config = dict(
    init_std_o=0.0,
    lr_head=0.0089,
    warmup_steps=342,
    final_lr_fraction=0.0,
)
Each number is 500 + 25 x the weight over the matrix's rms, rounded and kept within 0 to 999. Layers, rows and columns count from 0. Numbers have three digits each.

# o: layer 6 attention output (transposed), 768x768, rms 0.0204, rows 27-54,91-118,155-182,219-246,283-310,347-374,411-438,475-501,539-565,603-629,667-693,730-757, columns 544-575
# v: layer 6 attention value, 64x768, rms 0.0241, rows 27-54, columns 544-575
o730:493489425547492499504509495503515505474530482490521474479496482460524511499515488484508482522495
v27:538525459508502517516522493486480505488469491533471501518445491498511522513482496447521529470495
o27:491505530481528503513470521516521499486504494451485502491524500522494497488552492499455472542513
o91:522515428482528482497452494529480519461513508519515524535462489499532521494536440465499548474550
o155:544504448483505492477519487450485501504507504523488517538507509478509547501493523504538548481514
o219:523450470494487449462514487475510469530478508514481463531499506496511553498484490469540516490527
o283:504458473506500498532524514511503506482489473483475513500491479494498481466525496499504463532492
o347:521489456492514508466493491488498499506511499529474491530498514492484496490449517523525522501499
o411:473519538490496546526535538482545499484542498476496499473546474483543519495520498554531437511508
o475:553481450467549457483489483500493518522500512521499554534482464490514538492496515467557535501524
o539:518444510501474480502512512498512516500468522483475565513514493512521500471544535483473539480559
o603:516451521516470512511540549481558506503475469465464514483502486492475491477532483513507461529521
o667:531487471510521488457500510488533490515496497522492493526510489502475509485474510487515534488500
o731:530466508508484478484509517519498508495502501487525495498497505522496526493505466519537526499533
v28:492503518486482471561509549488502471530526530500514478519486513451464492481509515492491511460524
o28:526502475485517487487511464541458553482458492533497482443512463499545506504502486543509541514504
o92:510467550481489530475467535485554462480523520490513497467494485474474517525497484485507490493478
o156:468483502541510520499494489513547462501476498468498529508509472509504508499518508500525490493492
o220:484503520503515485518481528453551403502479492490502513517515475509479528483504489482496503505523
o284:494487522476497462497476587496497451483464530489460553505509514488531549524499532451485436484500
o348:465522478488497485548496537476502460542470512465512549576488546505485496495475491492490485491541
o412:481498459469511488514555488489533541481542492518494521486503458524497505514516478536468501519539
o476:484512526506458500493484508501525433505513525464516518511505539491499489491491512476490492487477
o540:497490569490471545503483512489536413462517509521541505485522544481505544508462502489499503514473
o604:497505490468496474525496552493479519491488508473471531481463476551562494550481488501478479488506
o668:453504474509497480544495524495498426513466503484505553562486525510500466486491501497520463460525
o732:512487474520474538477465527495514431517484510477517515532506517488498495525517496501510517515460
v29:537509505503510520522538518485510463500520502507512514504501494446521494489474497551530507520472
o29:510477500528493490426451497513455537473511512490541473463522453527508482515539486445479485468516
o93:542490500501476538531536507486506497492514468543524507541522534490470494482510517545510540505495
o157:493513494504483483553481469499515456536519519510506482586511469485505485497505520477503520508475
o221:488506487496457520546499508491488426507494485547455499552493530458533543506509458515514533492446
o285:505521497494512462516513512491510542475448474474450565511492495466492505465515510483479511468521
o349:493491523518483505525502456480540466511511491493512503568522511505483471545468473492440486504482
o413:504488478524482504487488543529502534479516500459534527446531528523491495502519526505511512482512
o477:538515500511494507524493467493487507470510529503504477525546492478515513495503504489522498488469
o541:507488475495489490500465509478503468502514513507475506489525492518465518493523523491534511472463
o605:489514494497452511509462509496475528505483500487480490449504484520493525520539508491457469438460
o669:493459501504483487524504465482523464527507498538490495566494529490501503528452483489462498520485
o733:522469519494501513515496480522487485521496526546526413539489535490500524489532489497474540504472
v30:482519469520526506483470502511526469517524481463487502502509528479470509526521516535564490503509
o30:483526519511477536529496493441506528490512529545521516449487479504541466475522522516463481451526
o94:525508476470480478492499489474443520503488487503537502530539555520496511516509505563493522506476
o158:502496457525505469497498487522489487543513492496493502498512502530456522502501487498480496529465
o222:517491477500494492499496494532447474525513509486442466519525524498500539518478512497546493550460
o286:481512479485487478504514525498482520464511464427459569502526516519446503480460509518464538523533
o350:487466479477545443489492499497492559492494514498504501506502479537460487537519484528479497509480
o414:487487514503487557509528473491498520506492528539518549462482465491479492489481520473494481497517
o478:516525508493492515486471479496462522491548455492491505532521470496495523504491507478496516540462
o542:527482493497494492480497543487483543506514511487498477470505518523524513499510538504494527490480
o606:509542530494479479558515520460512545510484501486488497492525498464522479498499516472439492460525
o670:498468476500530449509502498487470550495516504501488483503512496547460521516494492537483474527484
o734:520482492495503519539536493459474484507521513496497472511482524526515541506528494510486482469482
v31:508520495502519436521473510513469531500557489492456499495465514508489468519488521497512495510504
o31:511453514462513556481517519529533474497487516514491506517504470492536498478515489475487449459504
o95:551489496492505476491497507482507559504515521524486510511502539511491489493495492502498501479524
o159:486534502471520530541521486430488478515508497519502511478509530488501481528491493487482550492548
o223:496526492509508458518475513454496516485529504547502520470494506506475472507487503493543516489539
o287:493500502511506480483510491525503528495491444497494496552509512498487451501469490532504480507488
o351:523498478489497525553541450478513474523484472503476518403512524456498536459528495511510526495517
o415:508475516513521559546557524521542470508527510518538502517515513516543536513537462486476478491508
o479:516498530514512509513520490464503486500499525496530484437483534505477507518494524488493528506526
o543:552485509529500459509477499454506490520488523524531518481473486525467462478530515525487512504545
o607:508503459473527482473467479529530482489489461518471552528469522488481499521438444522509471480468
o671:521516491509509506551514454466511456525488491476470509448512544472496535496524480504508553494505
o735:481480510498466476482502509480521491497491509507524476461436513491477481536520504469484501477478
v32:510497465515522551510531483455528507505486504499507503511488495461499478510527516523463523505521
o32:493528515528476445496477543542458500476537467440526490485513533489468488536527495524508519498471
o96:459488519506514464500502483505528468509510472494501500530484500502442491521537498462476507490522
o160:508486535501510503452494509498516472500450518518476480516510492480489487484487490496509483514491
o224:482498506523517565514526484491551555474492532571500515557488506519519484482459490475436528456530
o288:488512517510459539496518471512519458476520523531509480472488513498605524483496519485493487460498
o352:477503487480484499486515516517491522472502495539513475514492502523504508505427492493495497505490
o416:493501491503494446458467497518445454507477489509505476472480488509484491490502523464508502515524
o480:494502497485502498477481501491491469514506513549495498529513487522495498462495471470510521483482
o544:474524495507490533516552521542508508509460494509485510534499508458489547461529521541511503527521
o608:558518504517483531473547505515462472475532506498519519491505489549549533487497513470484521481478
o672:489507473457477495493511506509505512473488520553513485525482497517491494499453486486491494505490
o736:522507547497503489523497488489518539531458514504524492531522544507470513486508492524473468492514
v33:505516487448514474503478490538511504463493552514501524447490525463513562532501487500507470546539
o33:471522504531475530480500467473475472518526497513518443524525508472508474516507467505536474482475
o97:492481498483485505527522540514511488487495514522466517486500548507495474513480528464494502460517
o161:489491493500518518501492520511490501500486514466487564486506497492524523509501506485465501463491
o225:503491491465449558573511537549530524471511512490480551520501566500529497485522520496471525498527
o289:508489496500521544511520497483499516473482524490500492467491507479490486481498528493467483493536
o353:509481524502526517467494503502520482529477509509529514483497498507514489484516495494455475480447
o417:499493488532508526457489453497450460530487508543508488502496499505465478521489476486542478522496
o481:498502519477514546534503545488490469504519513498505533512493530542495522500502530483454514483490
o545:525498514492482511510495554503501521489503526481488493473496541520483502507474521493482516506510
o609:505522490537529529498522479464508482510497482501515505532517488484509486490500469504503498475495
o673:481478498482506536493489519497512483512506501496513528470502494495522497493507530520447489471476
o737:511460538498511510505505547515472496493505505535476541492500483514500476489495534493511480508458
v34:498483471535492543536530532535495495541506485486493465465535502482475502492508484475513507482527
o34:515486510478528504511502492472536478513509482516506493535517520534494510509522493517496494512439
o98:461471490543495516512517486524456546497514453484477505498487466488481457486498543515566523529506
o162:500489512507537526498482514531496555488490500489488471499492506498453496514492511516498475533515
o226:513478497485483501507495522506508508533528523540478488486499492457482509513485492535493507541549
o290:495487493466511479480439532531442520478460501536515495471477464474506524527513480519516447497440
o354:503456516531527505468498542511454572506501478487481493501498496498446469503470520504476517531528
o418:532512508473510537534496483522534508485512491517541515513533513515545517520503503479488483490453
o482:497446499531515494480508478546473547486468527501447473447485482499488470497519512521521486526504
o546:504480487483481524481518502508505490482494506507482528509476480491473507535505493537477526500519
o610:492490479439520503485482504482511471500479503524540508503508502522507543518546467523529456465452
o674:485469515493518489462492546503476587487500513506491512475484503507445479506502520500492503526516
o738:435504516465510486472481500483486539498501525515504483502489506500470445514505508485531523500539
v35:487509462504471519510517534470458554494541500508507489499511519505526468510518479518469516515501
o35:511501541507517467531486505502523496510516548493465460471475504513511521476493535493535496469506
o99:515480514528482498490506547526474514487464458508488479491510561507497469518528441485480496510494
o163:483517577502488520478483479488503480511488513495523515534543504527533489539513480517501467499502
o227:477496474464491546522506521502483563504482513544520527557494486490500491493544482536470542517503
o291:489509568487503485520519520467472537511495539526539456479489493451506493511508514557487508486473
o355:545515501495499478462498455524502464513454452473497501489510513468495526475534507486484494505487
o419:521513525514491460522501521466560492465544488496481475492486505540525533485502501463470487493502
o483:486493531468507533507503494481482476507483499536519483492527524507558492521502503506501502487494
o547:500475467534489510520552502517533491508454512505506511483472528483517535493517515514470535492505
o611:491512507511473502513490504452509506500492518497519490489517465458511529492490534559532504504484
o675:523504511506507507484488452532502460512468485479503502512490498497490492475538475482495484503493
o739:515468499526490542468502500522525483493494456480478527518473505501485497499482481459512505497541
v36:506483442540499474489542465482482520523446450498545507465499475480465506488496458476435510494493
o36:494504533497522516502476561496504500494511485446428475472486514506560519509482516489515497488521
o100:530527496499476496532498483469469494536510525523510547497503498503482490533529511501468482485479
o164:530512476477502504480518459518492533480465487520519493517501511484485444500506483510511497490478
o228:515477500503453514526456485502504545491469492515474527516540519508459482499505429524449509496490
o292:523517572520486508549466499491488496508481506470509478463497453506498532525512507504485487484475
o356:510508476512475489470510473517486524498455512527528471496512500478501476524539506521516494510491
o420:500529554526515512501433506488489481475497503458491490523492497505536487517498528484533538463487
o484:518482506481480484526503483474512489530491504531534501499502503514475482488524505500458495492510
o548:546464519477502518500469485503471493491473477469532524481502511508461515530498506486461487483481
o612:520500551508492508527497528497497479476502476481496497502498490486540538481453494491506527507517
o676:490503484488488508472520481506488539487462511538537462500486523496526461512539507522521491487462
o740:492509500470493513506505486454510507519483501510532538520499534501487502527497504504513492500490
v37:512478472505516475492495496479529554514489504472480498502491515480518489496476482493471486489544
o37:492507515509514506497459521470494433507483493486513492434502511530445530500521529490543482521512
o101:461536438488528515512506490523513538484456513504457509537510479503535502498450494524488482443495
o165:514498478479516512463526517532477516483491538507511531529503493503514467509491501501501544490494
o229:519500442480499486514498498529492507501497510506466520552540492481515472534472505541480486504489
o293:524500474492471449532498502479486540465466474513512539528518508430509521486459527536514538542489
o357:518496483474491523489554498538471522478478506549457489529514497488514460453459531521522499483486
o421:526536482515494549493476503502521493487516501521536465435487473515478518541529499476531514508492
o485:484541490460522486474510510522497531498430534511490513571524472493554493501481493494502514489501
o549:506500470486467526504518528520499486508477521494485487516526537459516532505467522494536496496489
o613:528470542490491472522520508512470492520481486520546549465500525457477526454511526493518520516511
o677:524497493475487525509525512531469487506479490544472485512514482478525485489486521538509490490493
o741:482494464514509476513480491497496474486472490508502526520504495507476532507457482514493480525474
v38:523501492501475499520503512467493456479514472552479513556485531500492465508429465488491499523518
o38:460508490536489530534519472471464518525472477501497484475501503479508541478507498544515501493490
o102:484520491505474479499538527520499525505528459508472550513534512495509488527483489480484508508489
o166:488502525502529487481466528536490528487511508504494481558510488508539470557518487497510484463512
o230:488509492487483509483514557530531529487510455464467516531500491461527466480464524512503502501494
o294:504501536511524529485514506494528497476516514452510522423443463535416497536515505498505533496479
o358:512500546501552532433470508510507550513457537506516462537491490495507469524531497494509499501499
o422:520491490504511497511519444480480542494449512518481486470489513455488513422487526510493526497466
o486:495522530493468505515493525491503475488538499494443484553532528498519482523495535489493513491517
o550:494527472486506502487516523505511535480473487490472490499486497485474493490478482495499496528504
o614:523503501490538539557555494480514508506471509498480470412475497468452531511493498519515503485498
o678:499494516483541531462471520507510543501482524499506468527490497516531473528529502514506485480497
o742:530509490491501466488511494502514524451552526519446523513520497533533481502503487486514537451484
v39:491531491493479522499514493540525524537493497529500502468514496519526461484509511511456528476477
o39:497476505515511486499490495507480508525504482470522518505503490523486542504489517519532481547493
o103:498522504498475561494499502486529539486485492480494514534546509479476471468529520519478473474502
o167:491510475495465516509490518498525511500514506496477507496493489485498473467504503494501501483479
o231:510499435454468542503505479517511521512520503533504483548488465469463472486523444511507474455464
o295:471521537478482479494468494515513506507490519478541509497503486507527506526501444530516528504508
o359:475523467488503514510516543487504550474537494514469511500521532522514497485463501489516485477531
o423:520504512519537519502485503510506508549496502478492484471502460520471493490481520482512500524519
o487:472527503453427503520513522525514522501503521520499478501506497446539481471538510510497498480473
o551:497545485494469565469490491489540505504525517508497501481504478493505524508520491482550462503483
o615:500516504482510439514481479498480501522492513505551536489500496526497538527474473491523485502497
o679:498531475488491521509513529483511528483497493513465510507532513494484517481475498479511480506522
o743:488552467505512527511497497486546484518462507480481493555524494495486487481517503473508480508529
v40:508475497488490498469454477489481518489486526512491515479481506514459516487500481492504495491538
o40:493501496461517509548557522528564482485517439536504547530518498471491500484459487551502451503506
o104:474494479500500493502532476464467529495519551512467501507509497534504503510475500516496517434499
o168:493514480496513483480509489515422512453492502477481510445474489498484494493480506521495558508494
o232:504560511510467468491452535477477503494507495485479510466506481500494475496472519503501526516489
o296:491451487471501483492485543479514459459535492472491505481486502502479506508532479506499485515509
o360:514510489510480543521540504500423525485529505501460515448514488508513506481478515489501570502499
o424:497474522556540498513534503475555491512502458508554471531531474497524508524502474493488460500488
o488:468486485475498499501485522510453480486529478469504502457449463517475484511481493516490545516504
o552:511499512504515497503503511470470489515503496477498528492523495480465491515500506513502518497494
o616:501484507471543481514519529492567442485509498517543514522476519512487480466492458496494484489479
o680:530508494514506535493515499517430498468518481472484506450498488499514476505502512496484567501490
o744:497479507489485530489507503480461530516506499457516523493475504504499502545499493485526519511458
v41:517476468529490484481563472524531518504495494498478505509484488480527529475481485476512506481501
o41:491529498515509511471477528514477495484489471466485468510498549478502467533531501521498437486502
o105:530518471462468478538508529494484438510508550531480466459446503493546460532502497505515528518493
o169:528501521484489489507506505507548467505508515520536485483501523487518534498521495529475556503502
o233:501517494549478487531538503483500481506477534553540497467515476495496483510478451511504518478526
o297:494494505495491492532502516489492497513541510529521484483520516552478440514485478522466453471485
o361:499490486481505469471494498475561443479529520490509507529495500526492502498470487518505549509518
o425:504511499518495520478519499460518509487471461492491513473533522459503480497520549553472483509480
o489:492490502537500505536520498520508501541499527538475504475477502486522508492482515533483538483538
o553:504504512524489505507512545509474486501484534527484495474493529495458465504507517531460517507519
o617:497496528505501510481504504484510494488512502496499421492559542545479434503497512507475465493465
o681:493492482497511480478494504462551468461508531498505508497502490509485487490478493511501565480534
o745:505493501502481486526470549475486505497504525485435495439485513503508495496464491500525540505472
v42:495503496518492484490519503522473498536489511513507494485523474461487519480463502527530518475496
o42:471529502492479485473484511492511502507485467478529486524517513499517510502522516517472492542510
o106:494504551517504505544479499525455491537503508522519457511518494517507518499494486538505461489505
o170:504500511486510551505516505509484528484516531505462506503470538524524469479433501556532529467485
o234:529504523533487499517477521478506529488487556504445457483494526488505468481465486517505524477492
o298:507531551494491484513482547514458516508513513491505441473489508489498485527502499512453506486474
o362:499491474467520501485484544518479495490495505518491487473482504534496497463497512546558523486498
o426:504514490491484509481490497501501489457494491502507467508512501512504517495508497522462522519515
o490:504520532508542549514509499482501530539498536519459455533489534511511479492453531509523509520472
o554:542516518471502490516479510523543507499499496498469476512508533512498498495498532506482479508519
o618:480494523501495457458483537500476488461498499457461498458530521476440504501518489519448486484516
o682:503509475484505492496485512524483502498494502523503501505477499556506473481503494524560537489483
o746:529524524524480502484473474482532505521473482509494497531521514528471515494481499485483477496481
v43:496490573464473504488522524456504510506525495451509505499511524490498482476572502508478524527509
o43:477508418535520500502527456531501500528460549527481539517471450476518497487444483494520486495470
o107:517472512513467530486502521460492516445479454509468533414492493504476515499461540496502513492531
o171:505489540464499538498509501474505465476543489528503430479513514536485500507497514509497492480461
o235:495523537461493530499482480502492510539551454478491470536521523488506504518489506458494517526493
o299:494507507493459489527514477508464470543519480518507466490498504482501484503499516485497523544506
o363:509524529477512525499468503437551487473484500494499398509513532490497512518520489504484461494505
o427:481496476514507502522480472503468481535502553488518523532453515484462507483463493494482517466489
o491:538500524485454531494508498472481479500518467501508468469517484477463517477495529467495506505486
o555:479536478545501476496521476496487502531499459497536510472505493499508475526463504497512518495528
o619:482485482499520510529461480530467441571509516507489470533468479462489488491489487490524510503499
o683:506549516479515525500483488453519467483503485495502434496530532479510497519522509511489462487488
o747:502516503493478507454479498465500494483478486513502502478501513485506512503495543484472490478509
v44:515531486486481490472559515517484457496528512490513526463466508510494498498502521484499489487487
o44:493492533514536502473484480478515510507528511498496475522506496504497505482531481501519480521518
o108:503484499501476487507494532511501502511485519541527505461504499496507481517503503536483477487519
o172:464492488505480492524493511470508489516501496501488523496511476479485492525463515505540519506510
o236:461488530513451486523541517510491476475507499470521522514466509505516494514516515508499491459534
o300:504467514526492522518525500480508495472501500527521472496498479475535493490515514498501477515532
o364:471478478507489480480482520514464484512502493518494525513494463473488463502494505492554515512509
o428:509496515472505495459498501537495503520516471513471511470483481486491498497493455542540481508539
o492:500512480482466485515489531508506472528487506537515517490483520511498457518476494510527497488482
o556:488497504496477523508496551529494497506478520520485496501513524483531505489503513511514486477547
o620:485522519524481494491560476507499509489529492523520486532503511461562516495497481507499516533539
o684:469472477499479505483493540506470486516494506515488526518500481476482473499485517506527504491491
o748:520491493499507514498523528540513500545499512542472526501478505489481489548505513518490489507515
v45:483467545504498507506507543449441458500501483473475512502505474484515490537509513460484544486513
o45:523529461499490506475497482500516531478497523481511438565487498487505483481499477523478448512465
o109:484513492474495539552480559494456493498502519500522484430454532475538498486499515497511497557556
o173:478558537502495472515451483536475482510510497497519502507532520547487549506493523480536514521504
o237:488496551519517489498502497487470448493497521497506477485499496529481514494482493474503496498536
o301:511509452471473513486517558474519498501525524527496516531517543502507500489512487503522499493476
o365:469493495497518490527483495502510502537537516460520547507533527545472542533465488477551526511536
o429:497489441446474505512486498512528471481480498482442514515533546494519503474491510519449478501469
o493:470507543490510492506482460497474463517481512517489457462501514498523527530486528492508500511498
o557:508513519509487520513502512483523497504487522502494488463495515484505509481504507509463500494511
o621:498478466476486494476470539474564532491498514491466501510515514478458448530550479522472450509470
o685:486497521503520496510481497496483515523498527484512541498521503538471549500475494479558507514533
o749:496491467504543485518507525513521503515510498494508494443517538506512500488478509485447493521540
v46:502503502516495506497538473536500554490494531436474509491544467534492494504468461485474492478503
o46:516526492508521529496487502500476490490499511523526506487470517482502503460502503509494488485497
o110:505489473499484509479459493515426497512504515531503500509499505503520510491456482494452484482482
o174:503515507485518488486523472485475484526510517501536490522500539504507485523501520499486535476525
o238:502468486484518490481539502516472516516482532481496525520509504521521513515489501470507516501546
o302:488472539496485471489510502504541499491512532492526463522511477474506504497554467515470491534461
o366:512509562484531507461477490486518476529509510490512489512489527486494481526513518492522519491507
o430:523501512489470510526506559457492486488488497511491533525462460470507520467507485506527466510503
o494:487495454516502461496497502526497505501548501512484529516498505505496485511464474524481521495528
o558:529465495519496499483487529511503513465463516538480489538489481483502489489513489472467496458523
o622:531509520502511472539536518452499510517492518502518484520457498453486485463528481505477490507500
o686:509500539509556485474476486470517491537535498460522482492514506510490486524496505494499531488528
o750:510503493509528518512524451512460511501542491529477515480537510507492491533462493523484492471529
v47:502501506499517500488509512474488485497487481518492490451464507500461501466455484497512520529494
o47:466479502529488506525509465519494481508505508512532482565549510468543514520499484532493516486481
o111:517522449530484532527508515479455458546500468465475518486497549506441506540493527505527516515469
o175:512513454477515511478490494476507520501524453491501506495498471513505531464512517515492507515500
o239:540537476536497468473546527481528447536471484518457507456469482510495472471516527468519493543545
o303:489512486494471542484522505541538440473557501499493503502503530540523444539488515461541471512482
o367:518525499504496532476498504470515492490479483450499532478505467495523492546518512492504495484496
o431:475453506485494502506524481505518500503516522498499490529548488476491493505489499530465483471466
o495:501484433478508508489531497468478528477553467488527504440476511516491517511492531515525507519465
o559:527457483498457482477481527521510428510485507511503523511504523527456489519521518483503514490519
o623:493504505487511522505489529497541486470527535551497480534498526522533457514520481511527489489463
o687:510518494497504512468510510471529515491493490458502533463489454530514509521504519501478494504517
o751:511518509500493536518530477517474529540487504447536543481520507533442475530507517496498520480506
v48:495490526478502497494509482471496493497500513496477494542529462525504509525468486522486489506488
o48:508510473480525484536479512495520511520516521505477504442492513463509504484522506472520532470511
o112:520500512485514509490485514520534533449486500513497507450503459518441492554471467508499480513511
o176:512529505511490508474520493493540494462481499486502500557530462524490476473481481517497515518494
o240:480543515485485507482506504472529505479491442520504514511549450534475498504480499557437484571517
o304:521517488486475525521541503471548488502498524533486471464499499486533508490560520512488501481469
o368:543525513519481509469511488481506494467512560507510493548513464496532515484447527477478494496484
o432:495482489527532473483543501497530548503512492508491502503492491456477537453537469501516480494515
o496:498524505477478513480501488498535498481455470511551520515527466513473473499467496519504524526501
o560:475499482470460481495489497493498465491479509518505500478448502485504532524494511500459558510533
o624:489533494494476495505481526440518536504522522493519502502479504516533520463520525561503546498495
o688:519530516519491527468516490477508499470477496507516500516524437488524521473488521480460524495517
o752:528515495498504495476460466491536464497444489466520502493460464481472524510502510497501518511545
v49:478508482455450521497482526481508513494510499520474517485546524502494500513493511502430532488481
o49:491506549491548460477509491517495467509483521477475463512476520530515469479492496488553519503561
o113:467494447503488479484498521534464488477530480532536429497537469491518472525507500560467471481460
o177:470487497506507476517499477514519517455505506489542484445504480546498513514546493519476481504449
o241:504463423480474524480509531523512529493511496531506484499482455461493523501490502525456508495484
o305:497505537513477482489509523503458514538475546508507502525513503487544487499503487533529483487474
o369:471488477524472505508525507514495462472507487509497497499487527494512523490517490512504484480456
o433:510505527498525467497509517509527513494536492472510482529504502528472497479498481496533565492514
o497:505453468510520485481482501526492517502490507547540458442492480527497486524536487560491494476470
o561:491483481486451504495506505510495470508503524511525427471471513472517495487455486487521509449514
o625:509497545483538485480480529492486495518511508496481522492495487469501535488455506469568529532516
o689:471494467510487475515498495524500451471489475506508504474482512496493522504530495498481478495461
o753:503499515514518476513451543511555466459507495490534416429512521499540468501513505529477489485478
v50:512535451504538468522509516516518512510497470462529538478496555501507485528524515462487470507523
o50:525511497501478550520538454481482496517508487519516461521492484532464525529497500515499509519506
o114:515480527518517504514511487492536532498499467524449451411477480532525518501446516528461511511461
o178:513487498491511508493496482507490504532490484505484536484490508512523551497484470499505476490449
o242:500508459531517498468519492490496508513483467546487536472501495487519516476474490462513477494482
o306:482530505511483492487479488505454475492443510502515534505539530494519476524501500506490496463489
o370:477467474476536511492494526509491512483447470471471572467488500475493547462504473500515514506526
o434:521495528478448548527471460497491543511471499497525474543519537518517500542538530487462512476500
o498:527506486515535508487529477507491477554441527502496489446467518499516554516497500505468519498460
o562:478512436497493497473528494472469493506530500511481453470511505510533474531465479514508532505490
o626:509507493498478511486495428512448475514486546520500516512531523525491506529546500449470481470473
o690:490452483474540478504499516486514485497469483474480560457476494470478568493487496492526507495523
o754:500496505499504484507478541507536489465527475517472451472503518533462487517479505492465505506477
v51:482513533517486494469526448512493496553499471548528496511551460515492506506465500518491504515549
o51:526475528497459526509471517476506484517507539484469498473473489466488483506514493458557495464476
o115:499537488516483519486512466539484604466452487484493497548486483497549515464475477515422494506524
o179:477499488508504492520532497506516511465491509507528523447509497515513468497469497500458488500512
o243:474511465514538495484555431495495521529497486503542469503518495512507494481492522553518496526482
o307:525506459490539467487498443508459562516469492505494534563516511491506486496498501518513468545500
o371:519514485506524468495505490514507533495517487502518534493491476496505471509497499490456497494482
o435:499516566512439539493462507483514496470474517443509513490489485480501513525543495496552485512492
o499:493494467516517503527511482532520557471501477500518512479502477510546468465475500524459467534532
o563:526542480519510489485465457497457575500468497484516473507471457487501493500518518508470499520502
o627:495490511500489485519508471482479485526482523472525503484461540509492489501522518484555501475508
o691:506511478490532482484514490490511558484541484488531519497503452510503491514479489494459503495502
o755:510494495501525527504510531553492601495531493519494472532504475509522524485510480499478502474521
v52:484518506514483514512481484486527543483514474488517510516513455490489480519525487492488542503409
o52:496467529479502465519506526480474486521508485501516486487504494542528492507494529493510472521548
o116:486514474525507483463512475513501505470496515498529472492521471516498529535509448486482515502468
o180:506497475496506527462504465478492452520478533474490520510475523498499473520479430487499506481479
o244:477554474501504565507475494524492499504470560469509526507525530536520500515533472505491495517456
o308:527481505507497471482474467501471513482493492511529508442529505513508541502483491501461514510527
o372:524515497509499508464485509501500463505465495472481487513504524518523521461477496483509519479477
o436:511492538527498476515525505478527496489515479513503478507500505514538506513517522498520453501523
o500:479513494518505536481502491487510486540483512451491495519516527506485520491485447500445513502507
o564:494489504520538517512531486508485538508503530462495485527531501530545517505503504506498484492490
o628:535475526509470476484516510496451506507502487478510511464477472501494511496499528478488478498538
o692:513506487509497521507467496532493418530518480457492506532507552512545489474499488494499518460468
o756:467504478512464502517464493528464496484539499525502515544479497501509507512499504494530507501482
v53:478487508501477522506518528470500460497522488488490552520504518502471486515507519482495594497524
o53:516518501501519508487530433514520559497489490574486470467489455496550487493510484530494454513518
o117:547468590509506486527482518469532508521499516502502427547494474469511451497480472506488490550484
o181:498498539535495505520475521517506493535530494460521495517519526521468537504498477498505517495469
o245:504474489509513486513494525496501465558477490522509518537518500458463505486498499479499506528516
o309:501493479474488528512474539471470503505475506516499514464475522493510506498515497505497466466491
o373:492489500499514468522462570524480472503494514450525532529502518499449494462506475523534489491512
o437:517491506513525510514524471529514554444511500502470516481502512471512481500502517491504485533537
o501:515488555555491491501477533475510496549503496503519451523505520504462524530496493467460505499441
o565:503495514482519498493475520490545479488493512537513457487487483445484486460507486525480478506461
o629:484488442476509503498493500495484526469478474491479519439478521486509518534499509513498479469510
o693:483470516498523457514480543524471462524488512464503524513495520504454497460491475499536480479513
o757:514474533497555467496459514522525494529496532500490442567506479491488488518471488491474483485488
v54:529474492498513489495528495470465492497527494486532491506464507470483467497490490510469559479482
o54:493495521464486520512469525525502518524481497496472481496529484505502530505492503519496424523502
o118:447488529472519495452484482493434418541504503502539542447507484465484501527514510551517547510497
o182:497515505489483484478509473504510489488483525465544538547484522500506468475516496511482505502489
o246:505529525487534492462524476487481484498501509480533508477491507511483504522502518519486514500530
o310:460501530501540462461480492505488496491513481509510446469449518481473445542499521477539468509505
o374:508490501490473466472478478505537461474484484480510494568466521477482495484523524515461522500478
o438:486491477490500492521485484500500514489525514493506483564485504510508502506487492545529468551467